{
  "num_attention_heads": 4,
  "num_key_value_heads": 4,
  "head_dim": 32,
  "vocab_size": 3095,
  "norm": "layernorm",
  "bias": "none",
  "init_std_qkv": 0.0644,
  "init_std_up": 0.0644,
  "init_std_down": 0.0,
  "optimizer": "soap_variant",
  "decay_fraction": 1.0,
  "final_lr_fraction": 0.0,
  "max_seq_len": 128,
  "doc_mask": false
}
Each number is 128 + 32 x the weight over its row's rms, rounded and kept within 0 to 255. Layers, rows and columns count from 0. Numbers have three digits each. The size before them is the row's rms in percent of the matrix's.

# layer 5 attention key, 128x128, rms 0.237, rows 24-46, columns 0-127
101:121183152125199116149148194167096072172076156099114171155111138124077110125144152159125150147112152154086057049146108118062155102135124099084089129094070173118044131124135123189146162129093152131096147171174167177099138152097129123171123173127177136091138163138155143090105122125110088085106151119143113143184149110147090100120158082100182131108102131125133100101130084142125168157116
103:092119151147099089152174184111139133157079151159098121158112137134171139147157127088114161120121092106093112124128162139180161106111097187172176085113158139136129122164169076134175101071135171241126160161114162135083098112170143073147110113101119123179043132169144131173132147138081137174103131117184090132126094109128095115116100127163104052082137133112128109068076120127161105130111
091:128187113130128110102096102140109044102157080182118127101089164175102113120136160116072136150112118099173152072159089132099124184111199141102170181160102116127099122068099129139168100135117131107119116155148131148086149074045152118142124121160156083143147213108139141136140171151162079070146191178098094128139100153128152110126161088122135118096117108150142115092076164126087157174094
090:179143109111098045142140152152104111134164146135162129146172100152160205190174150105181144111127118140118196172093163069164123162128107046131120128111151044106123075162114099136141172144066128172169143113145180154163100125143121130147157116116154102119114154108109135070144139053161137118165192128108091100109112120079127143112157137106119098185141099162182148126122130136107093115166
086:096107134131092119141115094125158118131162117188101101127084102128114081152093133131074130150132166091147140128111127103101144121085153158102112140113146134116087177110060165194092092169088136125077105115133154141100141073098141124134119143116089184139112104138164129182118156097046146076107051119111117168164134027137127131100103205164171115098193089120128133118102157101121159165062
087:125166156087117171175175152130149096076116128105100068163128141116202152117127182140154136186186093139154130164142161153115071082093169174136177102113070154150086148180123117109163166114141109122129129117147134128089128150129151161121114143140136125154104105149123108157074133187203123194133128107097071127178139143078137075093110152214164163154165126137104102166113135091143131104186
101:049080151172144116153157115131109130133134127146135154129111120087136136152089171111142082130131145123144139143100098142143172086143142108166072144138165118126132106116129156128096058140106187098110120112122143180090096133075172181141212088102094136130107085132135134115197137126132104192140099160090138120119140177164176059106167091105064131153066108161106069095167085086151125180182
097:110133070165188146126157102089159133118109149092137120140149192112122103180102086142093144125162189118105145124124106148047161141137155099100136094118161092092157121149168122110143104112130127100145040119104129181208106117078153177108084108150105099113067149180153114173112176100103057091135098099190100115058087098144127128106142126114125124091098105151105091158108101137165114081095
116:181111189159118132096136128054137116126123085117079093187190142133111079147097118118119146113174120169142160144089146185140160195138119172145102096132099057121091131138191148127093124124088120146107119082122175135115143156208151024145134157120116098081121115121112076123086137135141104088129123135131107164093057119120117089161105135127108153136170155074058116093166105115126150127108
113:116130147132140148142129133115115076126096159096122174161094151103136101132089115204217127145075144141131165073152106107119182165099077095074069141113158141131173125205152123134133109173149165123171171119137074142092127092171108120162141117161162105140086126189143161166153170120137128167075173158122058149072134144116117112146146166158125171143075129172094157085155077120111099112103
118:135170090110150144135106140081142140085115156079135140144164181156139187159090147106126111165098118131125132130075132128165171074089092124169138059140152161100145221124176102127081124138110107087176128114139123087157158146188135153132139197102117111101128163146123161105177177101093113084118126141201083118147046123188090114138121146076125125107118106082093155133113086074131142089094
111:136151112116136132171178101078110139114141136143150070067104121114084167156115079182093179081138153139159099143109166141121146133231187119106179139113157160096112119123081138114084136119123130126087078132129128116109102088077120194125103144089194105067131151108123099117142180118085168150113169109165093110139181110151145092163147142189100109109110095154096156127054118158134114155189
111:153121091165161100095186146211111199090146173060206132109125135162109131114082117126094054096125091170136133186127144145133143166103100138117124136133105121117099101147118152133098179132169088144143135121099139145100106055176091137158120125120149137105163098121110092148071098181132116165180108144126119074124157139088070135115115143091150152118101157093124167181149132193124112071189
113:086076136160106155139110150167114139114126133101208121127125074054146110124156114116144183140170144114116074125163136119123103140122163118187124098171134123168188105171139072206122062087118135113118128132145120126126102103082071133172161126132175128158182078085127142115109063086103063069196136110181135140163107167097139117169091133116135133149175143153091137158145074138116154105111
112:144138122126095145080094130086085133125130126087134114131154124152173227139134151132119120126100135151150180178140089121098148134112141153113122141137160102088050105173174134129096085153128160174123049134222159139119107119168121154091164133144050082159073166153146153143141138140117142118116098162125132094168135159130126105143165145079154116147140169215177066134111076162154126078114
113:111039116098212139092149112135154140167127123093115089133085124051118126128060127190081185146139176142126123117152132114126152118137120135138133124167060093074167060162110135199127063110114152165085087123074102117141171118123086125121169100097130121127107109199105166155163173102122144162166149107140140125101146110111111209128134149104123115152109062118170138109086110121116111130114
136:116080141110174175136155097126041078110137162136162145062141126099191132073183096112123154136083183089112144116140127086101126117133142084135144082112146140048130131130109062102157108043079155170146115138138150076142123133144113205132119102127105079083097120117130091123180176145146113141186087101108141141153150188114116127112086119147105146106115153065102111179105153141105117131154
101:097076120138146102141167125125129115113088171063141101076116113173170121140089138074184168143157144172089119111129099098162114170172123147194141192163149135161159112147100106136083135102171142148076139109120101193088107201095174107147136130151110127103120149174102153088093151193067165145124106091155134115121131112151108152174110232089143055127135105126127123110123143119090155133098
118:165050194134174144091123149128090086098098066204133106161163084182067119123146163186123084120135103093137182157113106142133174154104121189179124145114146116148126126133149175116152131093096119123128111113109085090125181093142175082145152083136107104165157137097126155150186126118100117059136140105090126154099085138111126137149149151173137119132185174112208181092142115142115134090133
104:143083173100088128018142128151140079149147049118107174120164106088164083146148154064075125131121147163128146104092144067142152102133138119153155152139140073112195101164136130161139100184106122141156115110096101150170128160195123117167111115126118104152153100121139113100141145123194130118133072171122177135119140189143107106142103167110067185086075144099108115110146192114124130166141
106:131128139093138139090146122105124200099173115152100142112169182123097174133089122133159104159133108113145176195077087137142162147140097133172113130129119103200129032136148077089112149164119166213116130127148159181159098065156063143147117093137161117168161162105185084137124168154146125142162137149120147110094179094200153150119132092109081124077157142120125080096152147122144100144121
126:173157100076139108122110193066149097148157087053079126131150043105134117106105090105162157134105130092121085101104164145143123192143131090149113110184129155156123122156087149064145116122090160128149174171106187100170070102138114140127080094125086166103151152146131153134120159185171097126092136119095097100150103164136166132153037151126105142103157150126107105161164121081090153144089
124:151135154134116156114135076171160152076162070132102118149132129110127106079098169230185107189143154192096162138142103054188126172168093145116112159060123108136117141135119103118103157151147130122082139162212171144122169111137127107126130090127177154102118131100141107098140170111166140085185172118112139092188135122161135121161188166111123135171104122135125109136163122105130064149174
# layer 5 attention query, 128x128, rms 0.239, rows 25-46, columns 0-127
101:128181147144208146140116156108135123066148140111093138105120111111170090127133160059081117119129117141184085139177158188082112110160103118124134131082100133061119110135157106109184099189131166157159083135087157127161111157128119190137090188129183094096092135138140163135193121123085117138086155107118099163128119119104148133221141087102071141074129108132119129073128124106093068156118
097:133116171148173133093150159064092121108189088203208158133092089133113111112152153137108139115151195087065135132190162127135065193164110139135138139160120164149121199077111138184111138162148065116162167152169081075148089175145111171144107105118121126137100144100128169138120118103129132089154117081104185134125175099099126075120100157141151178129139116138162157144161144126118164150130
096:110099129105098146098123102132110147113123131144182128168151188092144134152188164104181137068189136159106109170135133126097132097150150100146189115168094048095174110134158116144125119123155084205192137089184114125143094153127147176092122127085216106082071153159120142157167112078166158132127116119128154098088121152165136073098079126132101158148087112107104138143146168131109072083117
090:170108134125161110119143140097074096131160107162108123160118150164110164121086120178124197090073200089131058102126157168060093107126180147140130159105081139147141181131072126174125106115164056198128130131103168126113144106086111128123139163146096161116089113110132126101207164145136133133152144081103177158121104126110106181135151191125135108145164165180171131097190108113179110131125
094:137132131130098108131148117184166118140084109133086069100176065137121090112125156139147144185119142178155135168136183163152116086108083108115117067094107175120053172151157178141177153120129112122097137103174137152118139151118186117135075185121134148137122159083142175132075109156114147134101135116156134070155144172127172073195083158142187074139146106089105123126095114098151160152053
099:120122174196177165131140160101132106109124119135122097173149093096132188131117198107127127123119141115153099136128082071103118127096170127106043138077115171148167114153111113115133130227070144171123101196173151119166063086143142110095149117171114130172101076152140120101157140106126164132055132127092125170099143097176154080081161133167129127165100107154153107151168105116127174123162
096:122082079111212099133118118028154087133144192149200148168106138180176153108121094147078139127123176144123121181100133083081147098126090153117136113154157088082121125131147094129112075173110150124082116157188140171147059121146091062086187112155145160111104186117109107152137121087152122147076154111099114075160127122128154133151128118135094157134105121108098118121103080160114098157130
097:168115140162113121189160184167171094121118126145097190196195186196114130096130153067112166168174143183137085129108109178152106181147119147150164115086099127126123166125110167174079095112107109155171112127101106100107085146162140068093155101126141157059130137130140095116109130087098101124201112167116070106118100138094115091080166123113159095122144167107117111163142105105100121170120
101:117111145106170092109037097156166118119079165169131128178187121054174128108048123166092103159110151134151175131091146095110129133121131138161102113127115099113161102130127113161142072184148077145177139104133099133085142105138106104162124101103170125177095106129123139077167171105093128102089103098126164162105080066213092115149126161127090111100103114138078139090145119157133083103185
117:123097159132153159156114156105154096125088145164155122099116144143150150191102140112114117175096114195130146098098173137167157053083115092103171083134110117127132222085163074099084129124155057135173095105161130118166066119129107105139119117092154087171168155070134123153170107087140119085115110113190123079114082118139148107155136118116149110103112160109164154109035097140184137108147
099:153178136082172104165180099082107166130117132102161138112090158119124109123121205164119189170126155171154127130157134139126117079141146076138137133151184144081156147141126190161084172158134198091127085123168182099157126172118153123137185156062171125085086110145117146148128166100151144135136162101116094174158205185167116077142132157086175134096112086145099115081120143120147142092133
113:117138135167062118143152101134176233108127151123146136167099137155097095109110124139131136116165135133158170127186147144134134158127075134122097103097130055138087148091125139126131155163171157165148139087136162183083159019201113176123125162089136148127152107137096107146100075112135115147187103169114129107087100128050106092054125112153094132140134116152141134136087160121127106083176
103:152086122203139133080159154154131132106157146101104095149047136099134136150090116129192172144118124115147165116104122058177067143125175083101123127120136115159195142118205149147176076080118130115169182088151168113172194128181120136154144117148151192099105163093142153151117093160131121103097143109185075126137120128152121135163098150153132199123160136171073103100111110111140143151147
112:063204133076108093125106141162118060105085154118175108148168140148091237162138150097104105093082134166089099188103079183098123154118160143145101159105112120080126103132100174173132140120105157086134085155157182130170116081134126182083114147104052117104124082168130112121159132115114116152109142088137155105159119103116132059143121137135139165152136142149143126179178137142112179136124
106:169100073156192134111161136117207150167088106143173141172096098129114137125064113107099113066121132123142134139145145148123136158151167160154141138166065141120126059139131154197118120089134105083123012161084157089070091134104122211151143156129130121160136160136089138161096124068109137158140158110135139157119164140139076158175111160166095152107170118154148151126137104155141158119168
117:158129132188159192159157100100114080111124175149159080135152142135169129129147118086139112176140137127126190200134131127158128073139191157119082092048173127068119146092122176110132161076133126111115122152123171107162127165176161102185125091144117111119055117117085052154116119085113091155140173085109098142135104131168115075140092147153130176107158124157102124151111134162173130186108
106:079078105140101113098143093119152146116146154110133094121130151143177139193140161087193155136136161171115109102126198075160133153127111174101134173097134159161176094130120132156113137094173142110095086125122124164050135164152122080077148123141164122154129092134076207080162113170129183132146145105216102102146118093141104197131158177144080081143112141122143155100105180114130161130080
106:137128206148170141122146130099109119138084067216106186128147110186086158158134151196125141167128150126120130154141117121167166190113104159166138157117128124187100185164101160120121055109108114147126135147122148090099160068139180090125173074119088155169124078116122212151141131078163127102130155097125102124128080132138149134127135164154085138116158174115180172103140149165092132084129
095:147069107143141102100098154101085109067126156195156133152094126114129126121118100072101128150144100089123148086131161102136131096102114180141115111123099124096145081105150120174110150140114074188120118133027113171138142103192177159101154169141175075141117161162090092140198038139163157135117097143118164117110138123143142140081105095146097163118132189128188071080165157148153139119115
091:170162112098166068160117138152118198096194129122081146155146179085095153134140152133097101155106110112099113145146116156171173105157060171142130146124099068155131073143102182170162152132082105088116158135139141190133107085189163150110188126090177137144175182143090146147104151135192104127133122148134174088147150114135172133137132099127071075117129119121173085078117123146088126151182
122:112110132121137165110071174096137132107138137107112127144100083075156116141117103126114140172059138139117101117134152065133093161102126160129085154188128136124126095137095149065122124155106115133111115117086201098163159125117112129114129045139143087138086154169094106138125176166135160202139091156115134051100118149130085158130063194106122106143136085214129099137077120044168156113098
119:141111103116166158114123099171164129136129096132160156185145149180130120108160144172123112187148159155075155159124172071147117177137112175157112160091133133099154120153121112196074255150126085104142107123168104094169166140105119124119125138149174171145160117083133108119085153121140128059181154080079123128155166122132121083125159140096131120161127139125122138198158173139085160155138
# layer 5 attention value, 128x128, rms 0.251, rows 0-31, columns 0-127
097:118167135154113109122071112166196151096090178170115173096144114092136141116152138104154162088114147141115134177117131187124107079123097091061114074142130153146106131118126178146093152157162159115097100169102145120126108087094202159170090052104152193136113157107161124105089091161210152118134107103115120102133104095159177115089178132078113108064119097102123076194121134129114110101112
099:120084123138121133143112134068170090168170160067148174127154096131132122133141089108127122198137150163175086093190106147149109095115182062114082117103079127151107182177151126101114154117139115200125119172119157099120094140110140106125102143159154107143160149093096109119149078098081129165138098156094094177104130122150131182108059187084125149115163113189207156155093104112138158083100
097:091148130167148140159105135125113133152135164070075160109123150102161112150081096127102150143112121110140130135135135150150133145126082128116144120143160080144106069054121120113105088098145119096120082144119061158119133194157138125109196090081112195184060142123175174180096120178098157115068117140090104149157134012085147127141162148138138150126128147118107083145116158107102043151128
088:154106154150150193131138152073151116132139119138159145094161060147123150134106181094122130173178134118112123150165149198136076119115187164160089115118177107147136232068134139197115057130127122169150123133141139183085094131133086114153103158141182082144102106125139132106168137100078146118192136154113137160117135145088066099134151151124112102147133099181147187076091127112100155157151
109:164138108152168094132121167078147124181153109111119058121093115172116078152139105143039088141116101115132144095117089077108130149095086114118119109013135131087145177083147115150069084114111160127157107132120094167107128155225120147134154129130178116119129109140127138098160159146091109155091142126147129146147121177122106086181169145182146086156172119151189120109098102110158094185138
106:167092152151087150120110073130140094105117139136124100133053087168118133167127147104127095198098073122121091104120134149128137188110174159147163148097130128177114216121105120142122138128140128182106097138192130178193109153156112162139091144072099118039143135152164111131069135092099121133103104075116108168102138125102113121158118150206140091134174139127115163161164139136124141064056
095:141129159126064094105092121133121129166096070131142185102099114060134104122120112066191131082147133171145132114149196140133147136157143155146152138116136132134174188141117188172087132075094113132094135113080084120164058100105102099097082114147091137149181125083160093138101141099093097150158112081133147180126186126102161133119072152190166113124073116162134132174090166118079139139176
097:127143109089156115162160239108143104164175109139119120098114112198107146092116157136108105145170116100132160094082155089165120112087191105069101140117102132128136181072087174149169093156119131135145117150110141169112150110073185108106115153120129080097126137156129162080140136186127126148185120113082073102144130085144102142112131130107141096187168108118168154167118115176156082109216
095:175152129096114163165123127124139123089056088122094145118172148115186139091098120160127128079174151152094136183067110131144114130163093096134094159186155117138095139185172075164140100178086117086091102110144142073145096151117143160165109179120089122095115113100153132155123159157128100114112124159137130094057087133177165116071096065089149139179117159090093153061146181103094137087122
086:152101122068133125098080147141108145105126143133114149136166161118142145076184128123046154097151144111090112145111121102123118090101080130125186151064120138121095102136092097118100120164081119143123105101113179082101150112100192130118144154139129099132126149096135144148147131053084128209109134086146165092162066173108144060178099128204131223106139149100097077106121083130117166135158
109:149081133152110097153095141097188092102147167129132117156140158166119111123147117173109145101120098136097109153146110157093099139081109103060091055165108111150110105136132096139149161134171140179099136149160101168166065100146192103135105067123161113091148076127193094159137144084172144148090129107145085046123063072134141179123095108090129134117166072112115148165160068107117073107128
103:082131125168114145058141112186184121157130090154138124138114142065092200154114144129160114177127135176148186104188115081098143139145137191172124073122158167096111165068159140116119145095109139203199128134119112151127138139108104092127110148182147086135117131169174147128094135123150146151155105094079160160071150144164157152095187128120140129179105061145153090100138165108122140168169
098:091099152131142136160086068121080172112138096083158170103168085160151141095044046076185156125165204154151089073137097176122148119084160120126147138119147111164133168154088123084096114130156127130120087057122168139170108099124148147175152104103111096115067116101136169128130118099102139122140115112102124154139123073074096112104109131178102146176145097095082072091115106126141172125115
095:184141163106098149088153134116102079147119173133134109120119139135120070182094163153162105125162182113101149150137157155100074053114168118134150137172167093139098151117122158113126084139087174129139121126133105102124091099122159168142079119127057101146134155080124107070100140142101081087164102113120124147105119066125164178148115100076177210148108088116057083053099148098113149082142
098:109103131110168188127132183127155165142073102100090052095120120181081100150080090138161064153118091168163187108119102128168149180087157143129154104134119065118097153086106090155132149085162180172100107096118071152160135155105162111142149071183165111102159085201127139102119119116114092130145157086114187133112163159116166116143170112149117084134111125136139115114110116101117109160053
097:137192123160157107136192124148148162173115118111109112118170187105092158157091088075112188128116131116123137167119164138131134161177113101063115179106131130074169165122150134084163088153078110117152102152085113084113148075116150142089143028169138113125137074075177130140182087176083171086135166103140132100125117192135119133070116118106081166154118136152115142118082150096101118136147
108:087148152111123139126119132138132100101142162123116141107243127100205158141103111144137145134148113193137167141139191125110187122126127124137184102145072197115158157144140136150113109104116142127159126117114153135153110131079135114097117106107112110130098116148145157202123082111124077133129222217143157102181129139072123127083117158122105131147102135173046156105156171171109158072156
094:159085126101093181097141196074076126133133092130082060106120141113154102050145156132099121138172133106072050099115096125134092146140184131146188146122140120182118167164124101110154126134086155148139079117131131096112161146159135171098139081139121119151189152145090183072093183094129115148121133101129111122155105153105140057125105136167155132120141182185169148110150078180133162153082
106:136143147121121121140178148118153086152128189166066079162079164056124184200114108121129106167078159161160123137158160107141168135113109136096110047170140154146121159120157145166135117125124162125112130140094104145125118072132128152101108084165161140108068147122154151085144162175106120163079133076123153189172143104125137086077165123151143070155120197145095089085136132056119177144128
103:077129124145104112150109122124149144128160113145138094154161149138096122169170164106109109142158145123166142170139175105103149146116104107115108105193158098099078103143084113185135131124073102089097125194110103165154124156107165106131191148162189120192119150135100112192102125153083196160097121135126134116121080125133102232121133089089100180109118098096118039192128152136088085157102
095:172134165167109102138122119115084094096141119171117082096093146131169128107125091134118095140079159122090163163121109144149090157155123131151181172119160144115120146165136050158120100086137181109124073121142181115102092112103104089153050222109122118116129128171089156111207113142079123159154162117142171132129119158121127082055157145166149075165155159120188165144106088111127127197109
097:082143102101161113168111119099156101084173115124147115151144126112125113098163135149103132116161093082137112091113175128099137140134104097141201104108142127066089106085203059155133121098112109091118164110077147161108139057157173208104135111125155118140075112184147098154152108086123128144091152136158096043071113128154157137184110095172062144113113072119089123184128124119125081142160
089:126094120117168158170142155163183123127150113154182090137108065194120092178114078104052062180166123155141142128165142160177078085119140123121112174120098167116204107099152134127134106128130132128103071202141111114191140126140127133158126111099155150129126144161155148061147130172137060119120150071122161141140132168127079089133139137120135084169112141125176141209131087147100115171128
091:140170121158189121121123187120112173167132142117124150148170128205188177144076146166121204083158187082177129125121106147170112136152160139125139100131164200160169147135130138088147069133149123128140131128108129170149070137053096105157133098092129119084153077117032136059138133126169108143113165124117105095101117176135171136111130172114119138118091075106138155154090121134114121086125
106:151118085123141128156075140076053120106085107087065117121127117077075126065090154116129116155182162143150116107091156137130109091166139134111104149085113128124070127119121103111028103100147159172167174055124153156066179101054155165129125094135111103141138158150140123113083149154111099141119124140096174140173150151123121103177169148159165168148115110114215121124149094150139135123161
093:056144086123105131126126099117114139129147152155174128143113146140170135086110083119164147160114127204078177127140153138086146151147137121121074137130098150131115161151167134119107113133038139158175077107070101071104123125179106121124151139127044096165110106124173144122146149086100101170106156101110134153130126097098121116048172104149182110131129177187167229162137141151139149126072
092:064101133093152156121095163145118152095132139093126137102120159145184106236165106153121152184106121144101123138106096126122179108163050153131100098103136127146153120179131158099125089070094098143132163091120148062154134098146104135178045104148096085068096119141174148088139095087136104134126178157124132199175150073142128147099127150180102107156083123126062133113118120149097119101126
100:168114083128066117055129085146150102119138083128096151162137131075143113143140151154187141129140094104155159112139120065059136149136123148124106129164127126127087131105033109102109104123138140055116144149063132143118111122081151083160207097154141120107113121115097133166119148121195162054137100142174101206163185142140107134084107124169136125080062106138107105164146167132144113141150
097:090158161139170130148150209142105140176125099132134146137068161154074141145076092118092172142140106129105128123114102123155141092124100096101152131058151147124149084098090092143095123142161165096169129144112106145105171184099132155135135121187191084138145096089071173135129128133170146180131194213146077126156103131146080124176066159158145116097113133145123161104200131177165123103140
114:082124080112207103206165183142064139154137170089136128096156080182130102142112156161119118156075165123112165110097088084110106168150100151125099161090155159117131164119179113135151115155096130082171104094101128106123121105137165101123141153154123103124126066133120176096155153110052149151099114195131140139161111068094142111141129143115152079194207160156164097142144159101110158130163
093:135092152167069122106105172172118101092184122116128048141150158039127120150139139195179111083138082147123177150110150159138093180160115116148129126129181122156092187096191115100116063139109054117115092190137111130080144151159108093102087104131103171115145097095149091088124159142138113120171131130113178178128150134167153107141193114085098132123081127167132084149141123109120111135095
095:168092164123106108119161107097175102095138142081125178108195057131103144169150064137106167141107161112147128167104155116086113107057143131112098093139109108106100133129157103112164140163130099120161150137117106102172147140125088142070101090115113160071084096127128140161099110114099103147119185156132161134114131182114142133121152171057131124130044079156096099046103184090064118069135
# layer 5 attention output (transposed), 128x128, rms 0.226, rows 0-31, columns 0-127
097:138093177063141189113137096102107119187140121111112100140089108197070128167134119141106135105152138096100108126118105132132119112139162178157210122091117133159069199151106133103117085099039102144121096092093101091142178144144161093166085150125127052070104138157124146183109146115061131073117103116108172157101133131117141137128126140154161106172160168093147153119119051144156120134115
094:136127127135180150121144140152148131108136134137110148168155166133081125054157099143124126098095110151153136173069133116095152178138128130195137064122136125101106030130117119108140137154110205036095115041144099111134135086120141146119130093151134154137071176141117112138141158159154126099184108116184184096186157103114082056149135096129119172137068161126062135115109149122123124113136
096:148097078145106154088132093107107115073144133157141098083102099129156146120157101129107146082070136079062119145126155104088151135152186114098184107118048153110140175109054139159070126106120131170122181130141142107144162091129130114179124165082120040105162160157082171131133127115161115112167159157151090152120151143160076195102135109127155126106154184132138089082084159146098167175127
092:112119100114103074137163112123153144165136155142141146148157191146086142152118059191108064121112120135138178144121114137103142136102092089112113154166103099159102093128134104116116229143141196079130122137127162092197101109129039149135107082055174169123132114161129137148156122118178122154084209159118123101108131115159133102099181126125090168152099164134098109176173120180119098131122
096:122115084065114165090117163102093099113139183106153155132161112079163173107084149119117203160131117145153179206141114173119156142106101089083153107131111133106141087151077134141112128166167147082131131165133141179169076083071095160087095131067125090104146086157103074115120086155178139170161138201107131102112115107107132142097097147127134151149083152135089069131167118170156079150120
107:149158069135125140120123116159124165121094155165116079163140116108116146103129161076170103102123124148073159112111084045147186048165111084122096109125176127103141052151142118125154164081105107126161149123149118136129112115147119183117171092151112144150176061135090146080085116151157154104153097104123153079085110186187104115108134084108099146134070127137117140172121120156143026149164
098:143098131158170132132194093178156112078084142126147083117179138155110158098104146192123104137182147121167155117137102183104136077102103179143135066093112094130118106175155069139158132134160149133176061108169191121086083178125111069186121104125130157095080134108132137125084125141129128093150089146158076081126107090147050171116167081157151130133163093101150136158114092128128092097138
096:141143164090110150092137059101166130120120137078131113144109131114059098124118129115161161089142138131143079119143013155092121157133116047077151109142130123115059052097122105154135119086170084159161103090136142140199156107175103156091115095101125133070106151141099099132121113046163117129133173165154126170109134161129101118119125177121109154134102109170097117106136077159103163181149
097:113093114172113057137149157178117185159168159119113119130103088117106098127140111110119090082102129120113098053145140130104128117072124177133135149088083107116151162131128134073191117102141117140129141148039140156065135108059096127156157084175173189143098137160107149112116047145093092121066106101124128183088164125142090159145137164132067127127147095118136108155119138152133097141048
093:107072111123153067098125092096105104152121156096118164170098085098123087122100092135225109220089115132169102193107145108142145153088112133183096117138120115185152110146144158046121091142169165116111115146095092150102110141174171107141104122139101097130150139140136128111080125162141154089118082177153087171063142097106134145103074130122094109178155163131094111102137146060147160130163
100:124153112142137176124165083195150113133131118139120159128121071163112178101134134123174148195097166109121075157125103067080127133183167154184111180075149164185091141115155187150131126099117082073143094103113127126153165161090141181147138112112098141156121135133085162109150079160078129086179128109062138152137153132113185062133104168130135120098084135108101114115118156107134153209089
102:143163120100114125140120162120143140114070143127194141143131161190137146094124105166123124151125111168131107102058213170126091125125118082116159115145182119109072143106115092198120149069144091122121130151146092107092127151175093098127123154081140179100164122112161118106117141175133155141139124147201102155125079171117090107190077146143149127074121196132096155169125083197201120109096
096:138135063132163090104103124150108152094159195186065117178141152184088134194193165092125111139091127154142161188107132089149166109163112136142139106131137084087115135131147153114121153126152211169104114129114128095102144115084171168091053125080142102174135125077108114144098154136182117121157075130167130119083142178164133101126180141158089078149160153137194120108116131140122133078144
096:101118084118114073114152053197201218170113113080096150146163081140077107155186092122045133169092130116159171110136111169122167124082113171120149123103137156152143154121140113145143161167123126208140137118132149133099162080135116140216135119140126121139092158123168140171047088128148104170154161142096172153132119109119140113152143148083136117105163130161100142159159141138129095153131
103:131200069128103132134127117108070101148134211132198183095157194091173122130147167114099153145093121173103119173163136075106069078143094109118126120066187125106148149119176114124122127094180117088162158161129150117119138114107134152128134157074122121055144158145110081115152113099159130109087151141166130129122057137130103084129137130096129102123110139019118159129110125171119104131090
088:080143143042096156101052118117110101074125164065093117104123106162096142110121125162116078142157137127101134112089106115107088121097096178173133080120062138172084136168126127175144127140224156084155159127158081131151135125130108050144104161120114149168152131081124086120119105121160122176128115179137111192115150089160145126180140177171181116148121108101161112105093112099133170153103
106:119138174148120082119139146077151160114114109120122128123037149160086123135157193086066065123101175085144139108146128136119078142170055192123084126128116076152112061096114108122096111148121131136108095190136123135065131076146131103116148125121111149162144132105112097090123211113139152079118136132163101092088143089123137122109153194109069099113139145097199138118153127159169137149063
100:106144094140185087207168113161167115104158124125132164169136097090114124195079125089179118130115074124119135149149118166141139119112081132134102148111202191125144064105182120131118125176139195096125159061115143140177150115129140113168176113087157162128117124128117094147148145143190091184110139141150148129142132179133116163108154121135076113142103141123084145202078081065093102123175
103:174158116077136162068115157108148148121140106089176183071138130151090160099130186140106174167095147128113192138138112130119095162132137143139129188096115176108081101188125099110120192122109075188100145128118065079141129134184108068134170134143115153137171125149111064138142102149203116087172106135110125124093162139108179138130132094116113141143194144138167145120132050165114077139120
103:178061117134163111122145075102112122118102128102134179085107075157177104067155125140110144144053158168066080136149180112134124204166107144156136144110112111146093166061125130128084116101112105132246093175134062132156145134130119125134121103094105162064129133114145157126161098165127125103119186150112109158141138113148108131157137136110164153123122062128081181097130165105084158131135
092:121122115097134099114081221120132136114064135103138164159139152104140128147084174132145110114110061106114099098111110149102155157096120124180145171159101102141149081181129156137151155190149127104122173178074134164108120198124111152126102092146132109109129155157152112147114111096197164094082120135124150053065165190159132181192106114169113183115090161091133103101119133110143067090104
094:172160105104139095106074106124103087161151159190169153115164114144112183122090153134146101175135143134138059158138087181131128108137089109088092157131083134158158140062113157111168101143145090113133077192175071167105121132119165107127164123114094100133115085111121159096133124147122181127062140108111135146098100118102124134115100114086146119192109193109135122032137107098117214130073
096:115136121082102149088153123122088121131088178125149097110094181115126125056080158086171186116103152147159158157142120117077139171140064061162120118136152125139147133135152101128116154132125077108114122127150162132163141156127126184065140130110146092104135107061098058119083150073091158166085178104143122121129182069173155151152196128155127148196149139148117096105124111079115066182142
096:129139087115101092134077091117113080108138113116031064114077149082053111083175114148157085118131060116186124085200109148111181125085156127147137136082099064103088133145140139174140115118081128103137114128139128114123193098123160120114146099089099141162055137120139111158145139116097154134137139166140147077205122087126134110137126111159110095127138159120203165137117062121152131117125
102:096142072108181132102084125104183129153226166097112123167191132137122129199169060098134113124098158136166145196164127147142136169127118089111131113162165157117117081148121113130160062091182154121124084159084176112114082103142109150135131165117111084099148145188110152198129106143172158086119097120128143067127096101143134165131141099146099148107123151169101150130147044110141148144153
094:138103137177143094114193180144156143069123127077173107102132091146086139153170163092112135094147136140130141078135180106082143204091106153070129154121122120154127132134118103130128226179155158059082101123104127151092070126114156118130125149137198093110119146081076067069137140103161144141096093207138123119098122127156132145165150122122120143162134103143130089190134107093140094123176
091:184167116111077153172171157137085138133111099107126120156129123167114145078090142078099096045118099119210151158169141159110126117108092156175118145102124126084127113141138167096135151127128130163062109154129131182093116112179163139121163180123113155211138156090109110122117154144169125099177126137132113121078135154121186087162111133097120177083130150168197133095138184154223116112130
098:157101206139174147097143167117129134108116111159128139096140130151092156144150127079103146113108124180116124065155183172189145078110176128075126065143155152138152153082160148147112146142093127174130080136148113091153103159072057149126145146096103131105152157148172157178169130135069140098081148225120078083156091060138145090141115114118110158110159115156115116113096081141172153098132
099:121110152083103158108088135076146084112158133121161058165108116105163145150166166127184162107129124140154147150102120040076053131128124136098113121141092083121097105126072160126116103166106143166136154091155156115134096043162075119137099115070083152164138164129207144065149110158099139162128157122097067140130106140086137153120129143046101141129131103141158134120055146100157137105146
112:171187101175109141066110195104158108119152114122137137180093129111129119091121139066084148141190105086141071133126170183142165181116127108113168193179124063103156084107114142126116164153163116170140131126123121152127129095148068098104132164098132115136148181117118106121115092095198088159171113172125110099133174178159113132103177111168101141154116081079123170052106122175128115132157
097:104105089115178119154191089112163132146088134120134172082103131125149115120111140103052120152099125081107067117168125177114161102079189152112123138123091161066107187135151103153125144147124131079122178070151147103132102200141118134144150160141195146190145093156154186125159114132156144144090164138152159134127111115100145166151124153168164198095111153114124164100081117138178078204160
095:122109139126104162120177142115141142150169154141077140160117180147140104068119170122034107148145131099123166095144113122090134121125121119175090105080129112179131119097082116092062100099136104074130108103065141084085146088104077116159133089152112125210167084124177079112132150144139129101106162134096126173137124048166115112142135084134076140127171173084168129097180119182105128128070